Part of a small language model's weights.
Size: 12 layers, width 320, 5 heads of 64, vocabulary 2145, 15.6M parameters.
Architecture: LayerNorm before each block, biases.
Training: 773M tokens, 5900 steps.
Each number is 128 + 24 x the weight over the matrix's rms, rounded and kept within 0 to 255. Layers, rows and columns count from 0. Numbers have three digits each.

# k: layer 7 attention key, 320x320, rms 0.0682, rows 24-63, columns 256-319
# q: layer 7 attention query, 320x320, rms 0.0721, rows 25-63, columns 256-319
# v: layer 7 attention value, 320x320, rms 0.0578, rows 0-60, columns 256-319
# o: layer 7 attention output (transposed), 320x320, rms 0.0577, rows 0-59, columns 256-319
k24:124124154168153100104143135129158115143067151132148104133160085145148131120113095129141158109162124147134140133121128145115067139113167162102111123093118156126149134100150104121101135102127141
q25:143124098107102095106114130117148123165116133138131138148144152169122102128116163115110111139133168121122141116124129108125104136094081104133128102117121143133106138149160143186149141136146115
k25:140116158142097136128119176141112113111135112162144149163136133164163125116116135118128135104127111123126116084113160127123151129149124117177113116139108093134111136139126137103139166153125123
q26:158131127103174113094154115122109113122159150130115156122157129158149106132149135110121123107142121096106097093127108163131120149152156112130108098149154132119119138136131101132128130132118158
k26:118106133105151146108123107111143135101176114141127119116157159125158112132124135127120146113103122124112132123144130111122122101117127112152086080132108102139122102081163123106157158105135138
q27:145105129155134108144159125150089119113119122141109113109179084118115090147146138144119128146155129093147114149091128133116157135133168119122120138137131162135139147128111128111131122134086136
k27:138129137130149107146116160107091133100159106125143152147125149108141136139129153139133111105136114122138117107141162151093142129119126150132135099101125151131112151138117124154130165112114109
q28:087133143126101123108132136122144072142123105125110138121166111165140123116160143181098116136154146108118138153084111141167104128149112140124111119101152081132117115134121145122104090112136158
k28:126100142134069124106136110138158123171095132096115087099161116114121107122108129119153175161100141107111148125110086109161136122127133144137104114133130076140175147094154128106140132120115137
q29:106135092158150115111122116119162134085126135121140122118131136114108141124139133116139128134110081125121121135182135129114148126148096097145125159137146082143138150143116127172144143107152143
k29:135101108140123141086135124116193066144123153111130128127121107139110125099141135142111135140144094120091168146110126137127121119119124136104128158152116098193129102146102128142113133118136147
q30:143116131109142112129126135126108149121108104153139126112143096147134155120125105090128096117116127124118146144111113129109123162133126150125134116114146120123129135184133111127125119102136128
k30:118113123149143140103142087113167122132140136119125108130099110163141111095146091128129144146133128137120133126125137108176132138127098135112128126112116099140133109130137159150131138127132149
q31:138108127150145120138132135117126134137113126127125109134134122123107099138105151115145123127096150139137160119132159129121122106115139141135140127114109200125147125134122115106132127155124120
k31:129123154125142116155117146150118131119131143126149168157109128124124128150131145121145114123103137152150107106145163140099124137124117146127132135116147162109117133132105129148130150122127103
q32:115128124127137090114164133095168143140125127135106130131111117120129119165140168100149133139143150161124084108120125103136117133102110131131114130092143097164159092104162149136116114116121083
k32:123111147157117135110087103157129143130119125135118146120133135110140128141141151129101130113137100114143115130150142126123121142108156099158137138121124084150161151119100150122149164107118125
q33:131134134155131137134109122058146095084147076124124118128134108140168154145160102139106128139091130123133161137134096134129125126116088127128129124111135098152154139125118141121107136127130138
k33:092111098121109135111127099085157115121136129113108133108139103121107131123150118118126140129126088145125121111151111125131120148115124126112092159120112077146179103141120138111133142124133139
q34:121167116139116139126138161137116127134122112143112092131105102135102121163140142140129113122132133111092147166108130149141146098161159112096111102110133126133112148078112159114118129123134134
k34:158126136089136137129142153174132125173117163112128113156133082118126149156100153112149103131131104128102133084121134106135117128149146114082095112140148125127161113112130102095148104125143157
q35:073133133141108134134136157111128093107127155096101101150151139106104140125097155142116174113107122105135120124117141143126134128103129136116101151142111145122113131086171149120104158128133130
k35:098145111134124098130124135141118130149108126131120155130114114134093148144103153151139126127142168121148122142151111142146137112096120161117096165141138124149106101122127117117114130114150101
q36:105140127170108152138154105109168086139124127133088132140113138154099121155115135140090139123134128145096143146111118118126126067135121093127114104120139101140124136101138130108126138139142109
k36:078144092136149101092114140135141121095099136132104104139125099125122136119097120109129135114164104144118102138113111151135118136125118113148083090114155120135148134130154110119149160105113132
q37:112139116124175129118138121139140157111127122136144138085107108132131138114131122143132128125132103093175117103156124103112100125118091158142136131106154132110115142142123116122122137126109159
k37:120128116158112145145119100149175128170130134111129113129142121140116129121132106129143113127130147118155132146128100106159108086104142154114152146128149160122128093097135114118123119135146135
q38:089153095133139135120135099153154148138144131125170153103117130101148122124133113116097126090118151135127082137116122116129101139124148150156111128138127162089127146114142135121156115143086125
k38:161129122133110127138128128102150135149123126098097172145196110109122130111125071139105142095108156155126106116102146118101150107119165131125135146115115168093116126116144123078140163114145138
q39:126145120140134160124135126112136104113111136134170129106114112158144149151156100132115146140165108137140088150141127107139102161156130135104130133117094118105153142133109129135089125142173134
k39:110109120128138087118126069138132121134132097116116119096113123143110116115110137129116140130163137121131136144123123139144088131147138134117114131115104121117143126103135132115130119100152140
q40:121146122144104114149116136134131129120126128131138124132140109112127105118127136118164119122097164068120101115106166159129135123157134128112108148131147123147084145136142139121120121119138114
k40:118131159103098120138155128175098140116127135139141146142168143096137099103100110163095146136125130116150149110139157099117124119144125131119144152129151126118112143083099119112104108136125135
q41:091131134107140152137109163094137097118121107156120123145155103130121118147121163110155154131142132129110119126090120125139106117110130138124106124155117117155138120097147152125127141159144116
k41:104108125106101124108123113159121135120139134135121129148114157142172114124132137123146131157161121128151121136181115127142136158101146142133106120119167064162140121140101144137141152125134114
q42:124121144134118105081131132099194130149144136114116135121119141131142101105161138136145146119135130110132129125153117132151091146126093130136137131162120126127110124123124116124134122140148119
k42:120122138152075149137130098124156119154111110115109112116133098119148124119140089126138149148134135129139147141120113133153115143125149138151155112128123090150134138115133140100108125138130114
q43:122113119107163134104122098107155124176141153109175115132116150151139132127141149100126138114116127116133122114136101121148116111112132135114111123151111128137142097120103124151134120132141124
k43:143114136133097146102131122163124110137168137129103150109134125136130133109110126131142138112127141137110121149118096104105125120129104130130096148142128119126139108127129131131125143094113146
q44:120105116123123127121122151141138124114124104126099145131146145109139130140096113169066119144122112109118128135132129136150177122154109089141122111115134119164134131131114112109151162119130115
k44:115149096113152144121119145114123115104121132163131127170137128129106134140133127110094130132119123145117123117108142152111137143121129126140121120101142118158116154129138115162140140122121111
q45:128159154108162097111139138123123117164131129123188131124119159144152149092153113134133108096134154146127129113086133121160101143160086130139149127106123133094121096142152136130125112123135119
k45:159152128081133133104122135120112133135145129114125118130136123136130153113123131096122112092115141156109135099124152130130128173138116138150085148166133103091110105150142123107181140129123119
q46:142138122140144123159125118128129149090112127110136125147141111104109130103164090154109097140128085107116142113136118116117106123128157138130151125118114129117136137120134135101083125145157167
k46:148145122154119135140105143145116154128101141126121124125106138122117128136141155128136119129139127124084140117142168090124113143116148147135130116154136137122130099133105076141125161137135110
q47:131137112166113125124130109105098106103105125127137120158160127167117134120120151138153122116093122108124137148119112103115131103166127171132124133146120103121064152114158120135120133138130161
k47:147106118155104119147139116147145129138133134108137115106118098116149141144102094132178162167119117132143135144111152127136137157104118155127097135139140121104129102114149170132113126138150123
q48:128128130118142145114148103140136108149152127116146151093126164122129089116146104158125112130128135127168123114119122161125141137134140103149113126109111122109105108159092110119145123126116135
k48:106131110158135106124178116146140134128145132136110110097143129107114093164135123124144161125115124126149138127085079123143120106139134140133114134146153135134119119106153113110133118123120139
q49:133170154097129152103102127092117137112114140123171132142134138128123111126150119137106156143103124130151137144143138143103135115087126142163144151138127113088150167161144146118164106148115197
k49:101106111125117117117136076099144124135120160108105121108147125137105133144124085119167141149114146126131161173115089139180150128120123162131129149135128129131151101122114119155105113111152134
q50:168117158116132147154122148156116169135148123132112111136104082101120140145113100135141145142151102112117149084143154133128136143123118132106132104152126107146151142119098105144110141124136123
k50:138158108134159159124110099134117146116163101117156128134114115125108157141147133114097105140138114085088142095140114145108157158142115104120118105096147090169124175143102137163103100154120124
q51:145155114159128126158142130127136129168118127131131122143149128119136103113150146096121114166128135106148122122103147148118111166119146150128133142110150164124135139136134133114122123179114145
k51:164148144117110115143114148148115132102116143119135163121140133113134136120135172144133128102109130153135137105140172124114136130121135141147136110138104144113109120137113121107133162139128117
q52:097130129143142097131148133087125136156106110154123136168117101201159108130134105154143114120136142113124128126150136117156100112143122154129126088132134129160098148120154107126112139144170136
k52:138123125138098138148119147109123132131148115087114151141120135139163161155134133125125142110109125127126116108154140139126116114096136165174144104118108085128142104134120145097123138141131099
q53:107157108144118131174145130153127091094125123130088132120154091115136102110164108143079132115117102113154111157122127179107150131138140134133126138116140166131163152135098130123131127163110162
k53:097148107149131086121127135136147115135090138113147159115111126106116115159145115129107129125138114113155128116146117175149171124099157150121115127095134200130122137139101142112147143133127153
q54:105154080126135125112125144114109115157143131163126131108112138126128128111115097129125128132114168148155121111119142188164121144167114166159097150150159117124090113165126093161119123104111145
k54:141093155131167144124176159114151125129127112113134176145134135130124104141145122113112140099131084130153129119122131140134140167124177124167069135174147133136158154127114153106180146128140139
q55:132157111127108123168118152099122138149098126115142129133136142101144111131156147122149121132076129162110155100133167136120137107103109109144131106099126122133108132159125114126109118124124153
k55:149105105143143142128160116080145115124108122132140153128141139133126122122104098139110098132094123127130121130088113149122119145115078135168111111120132118139112099120128136121113118106149136
q56:108082116118145086142114127115123122128092106122136149131148111121113094108102146115126121126103133097105067125121124130104088157149118131139124105120133134112136108156142097106141136098099124
k56:136156105132109111132156129127114121111146114096135138105115113104151171138151141128112132100137161109164139095144107139154099136116161098126117131117134160127121139146130121130137136108132136
q57:138114117099135134153144160155132166108089152163108141107123056088141113128123107140110151146134136138127097145148110145111140160150143125144112111111130129132141154092133101113133168134141121
k57:124145124136113110126124076112098137094118125095138192124092125161149172128134088106102120120123148104171097122160158144150124119130152150115146157096104126147130135118107136158109132152148133
q58:122139144112130108138148138145108130155164125133137148108136143087137124138128116124145145102128122152144114132131143108103117093129140130114134121119137214096166119122144118083125153121092115
k58:154139130095167126128128134119103145157138157163139152151137105135113125123136127111120121116156157130129093143160101121127138109127123138129128130111152191104128103142140131119149169136124136
q59:091165151143127112061130114127123145107117123118154140127139145105127111160099152114123117135108117132100128083135122103114104115115151092109169151170120136112116142148138132141131121122143145
k59:140145136109107121130140157131118129125130137130116125116158148118145099127098151149138139155103110154105135131096157121156131093153132127144127145159124118116117075101171105119131153117089129
q60:148136151147121116096127149136116108128121122149135144121112109152109140133118118120110152141109135122090086165093119136115147137137162123123128107092134151159133139117115092121115127126154137
k60:112136142144137101138163101138129170099121093138082124105142124161120148127133112123121136105134137085173128112135133104166115116123116163161100115099089106129118128134115157114103122141126120
q61:107106129171107135149126116130126120102155147116136135123089111123133103138135152153100153115131133110124133136154142126176148121114123086152094115134130130124140144114113118133113132118114169
k61:123100135119107122138140135149121115090133138128122119121135142129130115122110144131122123139150125099092125144105137133123139112129111113131091130138143099127140153138145086132112122107122128
q62:127138120130149133094159097130132100132137134149141135134165132132123132114137122156128119107128109108149125145121095119146115151147148180139162124121118137116093068129108123115096131134109114
k62:128134135130126133113127143117101106132129129128137173144112165125109156117126196136156144136104141130142110089125126123121102126097132128125098102129127155108128133120158127123163135115132101
q63:129168113137124136126122112159133116082110104147120130147098113123127121139144104147113132130140142119145116131088120123099157157154141112119151131142121126126162118124090125154135131107151127
k63:118130110124130098136131089125110104147124137116120133133144132139153152138126124123149138169142103120114119109127127114109163102101102119114149150107129114136114138151105119158159119153108119
v0:100128122106131105116117121100114138113116139113147089161127152078131162112120149118110130136135118147134139139125119158104133146144069113121126093112205112146135153131129142135158137130132134
o0:149146117135153133137131114162140131134150125149117110130114104133125082119122105150119162124158121135100137117145105142138151129087184137107116136107085160109120129079104089114106094150149136
v1:126138111127148100122094135145115129135117102104121139141116094137108119156113109144142110114167141143140130130096175161084087131138163105112124121115131133100120150089164111142166114092119103
o1:099120112125122116113129121102126131103126155164160135122128095134159149142140114139101062155137105139135128159151104097128125142136103152125152136147107161131135124159134106088095148126136107
v2:109150139121130099101136135136124121120127145142121138146104108113117151093099128132141140133145100154148134138143152126099112155140145101138157117173124123131115104126134157156127142136117142
o2:172118151130158155164097118144098135104128145121106123158130131124106124117121132117130147151098133117127142106135117130109127125125123131129134114102135110099131143118134135117112084139125078
v3:133130129134132127155132116108146155154116163184158124117117142137146150108140117117145130131136100130101121114185123118148132100110107150119153075130148101154179150157121113099116136108128127
o3:106110115145129117146111147115143078116134088120104128134169130135130143154134097134129107091138123136130106172122134134159123143102128113139112187139141117142103083109128145109166141134145131
v4:118141121129131132121110136126116126134146155132122149132135132112151133127092109116127116128112151132151121103127194136122139139136143162152104141099118110149159154104133110126083101106091128
o4:136115136158133094136143125153139108154133128113147127098150143139131169140162125096137126112136128122167134150101098114126101159132130097148170086119129184094131102132125123127141156133127105
v5:087089122124114118100152136114147140102155106117146150153137140121126113119131152130075104147166151134089133125107135128092102125116083095090133105132157126109125135121143123163118097118087142
o5:173134092133112132154127119102148109127107159140074109087155116134108112116147099120095176119134117132126140117167106108112134152153155135155092115135124147120149158130098117105132150123157117
v6:175151119144127128132146171162136146151129102137133117122130158147137128145123142154139128134122148127104131129156092139122148110097132140070124103102136139113130102110096111130135121116114143
o6:099125112088100109140118129095133122133120142099128118130126168108140126138114104135124139136111119145134118128112139151135120131097128104148092201117109150133103118164134143130135117114128136
v7:110130108122163133119157114083100117117088098129108158141100121118150132080147119165147083124150142110115129158143114117147168154117088124096114134140146145149146108157097134123117159111118114
o7:144110145134118136171095137116146137108141099141133134124139103141079125125123109123127130146115101139117128110146143122138116111130142133129125148135134093163105129136122128129133125130130151
v8:139146108095138129113097122100150148117120096113124100096115150123124124105124161141089157169125150123125139155162119132130148169073143132121136127124107137105097111110142153106125165120119136
o8:125124132134127118084158122136162123125132114108152103146100169116139110133134109106172112121138124159113134094120132134123131140131133166136128175137131131128147140153079107142136101153133146
v9:131129122122154099153146127130149126144122170122144087133138111123121136122139111083108108144166116153135124136104093165105125122147158111120122118135139138111112130168133139083139127126104134
o9:112147148104122119127097132178152122133123109151132112157124139145142105134109129140096134116135115151073140141099161108123151113107127123083129113112138146132146095108126127147151132139144113
v10:136144093147096126124171124139129149133141108117127115162124119116112085148147113130129127190132092164125123135087128138152122139157134112103136134155129153130134125116159161173111139144088110
o10:145159119132151131160098157095101136114113123197134119108141132148122178159107134143133131102126132127124107081140113112150119139109086129146110154109105085115113122165174112111132142156131145
v11:140113114126124094160116115131109119157109148118136109151123133146169111113117143106124100097143137081184124135140138140115123126127140162181104118149112133103145114103157131146124082104145152
o11:091179168097149164083154111164129118121105125141140144151129132107104128155086156146119125164165098141086127127107126136143114126103161093086138128077157118134144128119111088137154143157135154
v12:140142110090112153150139148138155118124094127123116115113107139095159108147134145116128122141105142105124133143165155138156169144136133149141067143132145151111080090123123132108116145114113123
o12:133140196129113135131131121160116119156146123143150133155124132115166130151095117160125146134152107159101107128110136136125134151109130129123149116117121118152136145151130110146158152145138131
v13:150147105109116109135129129119142121102127123161134135150113103131099136105140116173116141112153138120128131141103107143103149159131155166132138141129141134115110130145113124107117145059082116
o13:087117117141142136102122103145127145136129120092138156113122150169129102122130180123123105128130128135133181089128172124094099139091133135106125091162124139113168139123146129146129162168136122
v14:118133122124093117147138135129144146131140150156148099122114132129130140157099112135118115124126159113160115117103085158144135106158141168107151093098132122107156113098180142115089121124153157
o14:145105154129147113136132136129120084161108128118136132176156132126124139158136140142117124127128115181117121116117134101135134110087133095101096154152162138110120086126158134167125129110126135
v15:133128135130151091059115131147064116113123130110115136154137136150117083089127145121132141137138163114129143150112141112111144155122153134109114139147121129142096106127105149131155096133071145
o15:125113144127085137124165085118152166119147137098138145117167158114114140108087163126129114119125102121164185093114098150082130115105111087139128097126153159115130161138139134152126122122122150
v16:110134127141104169129141122111118159132129133133147106092106128154144110155111137139154163156140132096166132117152114126118114125115146095146122138160127118120133139093137117112157151165159141
o16:135138131139154078130129139159138138081118099127140132152143147118106132145160110131126114162149134152147134148131129146127156158120132139130127162103110141130128134167100103124118105067096146
v17:112166136152155131143121120097101142150116130124140112128137136142134155131145113129133135135128103150145123112139121124118100109157090146126150147139133154128151119106111125130123167169170119
o17:118098127130124148151117149135109132123139123144147150128141165143135141154106085114139097143117151090133082142103132142140110165139115115123134084126116098114119128143139128143128138098094131
v18:138131146144091100143112105118123166149144123115166090120153142139113121153159183112106161121136153125173124131149103125121097108127091153151121113116115136127111122129128144125125155126133128
o18:154127124152158178118112173111136104111167154157153158148123129139152139122103072119115099153109120146101134136109107148150092150144145113148124115154119126109113135144103138128135143144127146
v19:144115124103115118163105152117120095108117116133090135140140126133138154117115148128098114128120075135130113157105149131102138146152132117111114113089128123139092089131116142138147129155095128
o19:125134128114156130121105146124123111095119134137143146135127095128119117135105099105121137148124111127045135098165105151130133125112119137174145154129106106116116155138173147139111135098150106
v20:115124142085156102123149139096128070118114140142105140150114125091120115128108137108129101121136112128102144154113130158100165165123140094122115140104119143108115119093126145149130129107119142
o20:150163116136114126108120088189139153109119134088153153147160114115157120143154149140136135148109107102103138110130140101093116137092114121103129100126136108116164143136165111126140124132128130
v21:167099130116123170144147141164128149112101128116155161109129132134159166151089093133134163144111158136122134109175129147131101118115105144089159122092128129091173125109092155113099152125112141
o21:116142118141121094139109148089145112161128139151100145106134121143108146129121106127140120109150136139163115149140122111112121148148116125160103132110144153127145098158118141123139146112136146
v22:132145140145166134044120135128118111103109123125156166149127111121142150124142115150097116118157100196118139135091117128101130159144151132094137140140130144142108160150127141119145119097063126
o22:141119096121120137141127114099127145102154111124156144112152141173124134113089155088150114146074122107149146122113139112123116121096109113129127168143122129150136152118109105107128102145143154
v23:129110107063146124108152106114121164141146111166157106122116126126098138141144158119107143109162126111108138134116097116133192121127118118124131115100085124120107111151129162107149134096099131
o23:145132133132092120106128128172176122141114146087117157180148145115115101095095158130128124134096115142099131105138138145076123092097140120131114118146144137164136124098113119125138114163162112
v24:159135132140126120141126130164124113132119101124158138116113115120141088132158133163152140123123139157120137147153088143134101111124103144105131166111132144114151122128082151130112138101126116
o24:133132117130135139124089110099120126140140152118110163114131162122155170127146132098135107123106129118140118125137145110111104122123112118131127133134138112136126133159129099157136136131117134
v25:125127123138114192114104117101135128125153135151129161093139141132143130111151112142145128105120115098128115123166131097173091089121115113131129132147148141154141132149127146167136131138160126
o25:115119160132137134133138149098111100115136121147113117093140103123125136115132099126118103102130127129108110163137075146179152131177111125149123140148113099075118136105119147131100140120107136
v26:128111113138126140139146127114097116129119108116173110131100145131155122127136142112141119147105140183129122112143124135143122139126130145176100149139164137130136151128100118127075107113103131
o26:108126154147108121120115126190150137122107117084108120135118142160105129151150112140125135134127107095138144103099144129134135144124147116129144094107154161143151128124091098135134116122133110
v27:097113144128138131137122106093117104135116136141145161120126116091150155131117107119112098119134123100125137123138162137134132121116145126144128125150102108132141145094121134133087129120114138
o27:107141160123135130132130137178132131132139100112134138125165146132119115161112148149137163108129094129103124118122095128115139129118149125102115124100133130134143083126149149110139133133145129
v28:146147075112077099162120121136144153162112127129149113172150110166117119117146164104095114126175131117108129148108110131133133129116146130114081092139122133129124130141118164136146115105105126
o28:099139128128139164107129063124109100152133133206113117134132138138126136133147127132117141110143122140084133147119143123120131110109128171101126167161093095120115146113119124148133138166151128
v29:148153137119084136121151116105115171141122124183149119103125138155125104126159123111117175138144139129129120131125100090145128096140089168131128117138106140130128124103145113123126172137157122
o29:129102101130123110121119153129118109129101139149126132127162141106155127128113124159153115131116158168131132129128156160150094142134130122136101158176142117162095120178137121149141142123102131
v30:161133161124111159157136106122130142119109108118131133097094108128160148108125119110097151127145132113152137108126085131142120125128129127124114132135134114126129110148116167113085088113116124
o30:104104103120137133113131115135153125157124136120100110128096138133117125119139152130136160131140148158152142153137159123103091113084108136133123134111119138127136117143127162140133120117100132
v31:135143148092153102122124128148103142125129134160113133160173098126129102104097129130099131122150120113124135127086119122109098138110142091153172135098152114114132160163155128135174123144140132
o31:159142113147147149128111128123137123093114131138139120123141117140116121109116162114136109140123145133131156130145138144090145131115109103117132105120116131131119109087115122133105126127122110
v32:110146120155194118120085150107127099099104129105100133133136122146115148104117107160166104105113098112126103146086117118141134136166175090135136155120137129130124129149111115088116130146111096
o32:141166145133124119145148125162144184103133113114124140127141112131166106129133143094138158147136128143101105108125149118149133130129128177113169128127115125105159112113122151114138145093150131
v33:099111111133103083143155113129180120131165141145131097108152149091115084137145158126139122130142137117128116101131135113129124125129104133151127116122141169138091098109165131096098138156155168
o33:158156151144108154121109160182104172111108133128151136159118131131130158160122130151145139131139117135135125087127145112115120112107129124090167148138150113162130104134145088173145134132146063
v34:122145111144125102125150108161137163134147130108140124128159138123123087149157122118127141169145144135123119136116106109091112133143137155146138100145120144114127112099141142102132136101099154
o34:132121116129103128135119150133130118127108144156153112127121162121105126111125170128139112131113108148104149110135124112113163109134113121114137124141135105124104158114112109146145147128152104
v35:110142139126138142162100117138135158134126146122145114100121142112109122111113129162200113114108139136150127137142121119126099116133133149124141148116172152164119095128135143125107138113139118
o35:121107102164119117125122088124112133125127107136133142139073105126109123135115122108128124155153118135109115143142122116135180134135103104139119138130120178114143174127097133147128108130135132
v36:138086119101150108101133135111135148155141142063159114151137163165111143137136094133083105108151129164078131137139160171095103111124106128143095083156138163130116140130118121096124132122107121
o36:132152132123100146065145107187149115147132127153103130122116160118183140124155156124115130133122120154148100088135108135135151146153139103144161151157115080170123136127083083093137131155165102
v37:139116118112128101130111131128113137118142132131160130137083099084132164106097119119114114113125103139100134136122122133126099153122125133127116122139151095147101150120128143166122124109121152
o37:138115100139158170104132109126126124129124137121151153134168108144107089144148112110098114165125144096137126135139113123084142144130154133157084125106098134108128132133136130086122125122137145
v38:130090134152125132117174127137079110108113132102126117109141130105137123133163130117126140155134138112113141140153145110130088113106114106166100122148119118112136110121137090156133112134148145
o38:159122115112111135128113141088115100111138136125150138145141153106155116120112112135117108140117110149138128094135108151140114115125158092115129145110105126149106122157110146093122118118097104
v39:111098138136131098165133130125142123151166137141173141105093180078148141119114120115113126120127143166098129127131137145152118092147097128178096155108150143147167157148168147119093146085164138
o39:100104129139120160151124128132156087136108092133115140103117082143094155144158128120106088119118139119137134116134107115150168158112136133154147051124154126175080134122114098127115130138137074
v40:127111110102121137101108111128134157122120121159118155133147098100113074102106099156158113148147130116113123123142114110125124126104122146107155134134166111132158130111153094150092158089125129
o40:108151106145104129139104137102130108084131132155143129114136133106105136123110141101086143096138130118117134158163122130138138124165096124147088123135104118132092150136121135124143155137130125
v41:126140075111127105146136146104107137118125128115116096113122173129124147132137135112083134139077116120086131141094139139165116118118128115145104125131128136132118110110106137105107087162129153
o41:158126148132100131129131106194122114150122155110109145148121149101141104161166143138142118124141127114119133100130143128116147107151123103099160108125136081107097100129123125176139171146130094
v42:140133168093136125145127136125105118116109120159081109107157131138113150166129145149170150133147108144113135110106118132124119114142110128106136155120133148124105111126113100142151151156144119
o42:140108093140130111137131120100064152117135159125127137147107136131143120138133112115128106164117146101117121171136165170134125131141119145133120143147113121126115132190103133132117124099121137
v43:149108124118122122133141134143153150163138141136176102145123138135125125143186149113116132143166115141140139125138081107113122113125129114149101092171123154127130114159117163110142150131140133
o43:101155130125106160100137117123141102139114101135130147189117140094133119154109135148126129131125155151088098113106128137131142113105133139103152110122114087173138145088138133131136116121145121
v44:139132146132129102174145142145113085151140111095093128090187140125133138122150130108108128134073083137115122145160159123142092121142139141148142111154144112117133108134122124176073136134093170
o44:114121115105139135173097129135100120119118134140163098139113114115111120127105123147147097125170114101107142103137106108160152114144117134128149116117118114137156126095104170115126110169159108
v45:124106134139106129093137122121133168095140116155090159111125124113139100133098139141139159141152149121134122106163091161141134146118110174110137146098122124143108176097150094147161132118150098
o45:171132096137147099107141114101092098165130153113149115122148109111110121114138118107151129135110125151135137162132110143156134132150109119158114159130135137104121119163099094114093124119096155
v46:157101111177118149142113116132138118178149156103112123101145143147111127134108140120105159136127184094139135163143124107135120107101153137127090152152120151111129071124136155098143132110132110
o46:134101162081171122111154131124142123189126119129133123122116137104124112114103110145116146117128131172145127106126121121128083145134142159094139071115129171101137104131131122163132136143146159
v47:120099100143125146155125117122102107117144126107157150118115152118148124094156132139140110134140128123110133098165128106143111122111104132173098128170110142130126117100136128115115112133142139
o47:151174156133112149098125151118127138126139132132114158128135127157139182178153138119130119126129140118145105154129095123160100172133140101116159118104121057128131122142125138150134188124123131
v48:140109147149108140124122167097097122120116134140095188079135105166140111103126153170149138130129164127112139124153116132117184108114142146136128120154095146118151084142091149097128146103099097
o48:114160148140098109102119144169160139121131142079143161127121122128114144159125162083118132103133147138128127090152104131141101132134116112153122125136114111135151129117174145171154141143115155
v49:177110156141124176158120122114164155117148107187126124090149168157113119173129153114096164152116155134123127115163101137120147103125109185106103107094140147133125123110115133134133130182157127
o49:135095069103124073115131155078123119139120163110128167137120107093123140133111077134122155115123154116117119152130130134135106148126113103133080146173111153101092095178128134154120134098108143
v50:120127155162136102136142156115070104130118145114106119154120136144144134105081115104130140143105133133060123101105177114088123144144147115114119124140114135100139123148125124092114076164122129
o50:128108120125118127197113150160135135116136089147135125121137138131111147181135138124132106104163098117164139154132155141103152144104124132135162111137133083143097130116117153164131194108127156
v51:125132135151079090161154126129121111111142129108103100117166125121104118133162158105092116156097065107103126125077116090122162122184116131124165132131092137103110118119113135127151128108096153
o51:120152121155132111129079105165096151146134152147141116148147143124116089127132130180150134099141119115117153078126111134100140104104177142134120110124173128137136124123137112107146150135141074
v52:126118139110138130126102097117164110130144132131165098207121135156114165109120093138096097105174132132159138154117170146099088135128151142121086110142146118148126138127135134135124140158134161
o52:106148103148183128158173099119107120118138090142111124115122104160115125118115153118122124161153120110136116092105124085110157134120149096114134100126110152145174156089129152083127127151107101
v53:072151127140164114106104116106132124130119140110128144125131147110125140125122139121109135132129134144123114130126130139109162135125154088186110107122111133122144124095105152097080091140131177
o53:140118174139116130150148129187189123131143100102141098131113152141115127161132108164130120124159116086131117115080137098135099140099134139121142134141111143126146121125107153140142146132160077
v54:113129146147109123128107103154139141138106136112129140116080132137170109083097137136141096149174145164119126129111080158139111129148125119164167119162101143148148129119128131113079135116116139
o54:092137134110140146141141129099151131090118082132136120138117135101092132144167165107119158114124132138132132111121133108134160113118119121135130102090120143132137143142137158153122157116126123
v55:148105101096139134128143111158116107119113127100119113127120132107125163124121161144149123114129097160093165147114125153121095126111129110113122100120146134132116125125122146129112126141113114
o55:142118120109152145125111090125109163138140135157131109154125101120144104152141122117112151143135096107154117111156144131114126139111144160141126154106107066137141149142124123103141089128139133
v56:126117146148153147149117144086105125118123138130142130142130122134134120162149119124110114160134121099128112139164102115096123122119104108153128089154100120115161071107092160107117118127136162
o56:089119128119111115129141128154132110145145114122144106108130123135121174154144074149139105129134145150138083130130101123143104161168143142157117128100104167124170165133140140106141136087115106
v57:154154132114151123150099137128119138140130142126102176118180138137141133105149123129129122108136169120164133135146158116147129112171134149141121122119082131130105156160074153109116109123122123
o57:075101195142135124122126131142129134117132128135129126128093120134138141158074136134146102136111122091133123121105133139103102106128096128131147101113162098136141123109162134171141162101113111
v58:142119126119102153127145112095151149122096140164122094138092106110128158169092136131131141150151111168122151149115105128163081127145078124131150138122137093132150135156160115161082147132188114
o58:132111083113196121132101156123101082125126119134111128113134115123088112091164105120097160109078109131130123109127150140135125109108137154097080138129150136122084119114116106092129099162125150
v59:130145155151126105112122123112110096104135110110096126068175158143145117131130150131126147187105151100135120131148142074133141113123129151128144153124115139119131109123068136131122140112116101
o59:133157119118149122131129143145085140131126175088126123094112094108145141133113108121159110117129106122094137139140131127139096146145128127144121122140140086124125133153149129152133138111116166
v60:115115132091106093100102100136091110137113123122125094136125092153128165092117171119126130115151085105142148100109132142133103132169098128151118102140147110138118096132144114121132109115159106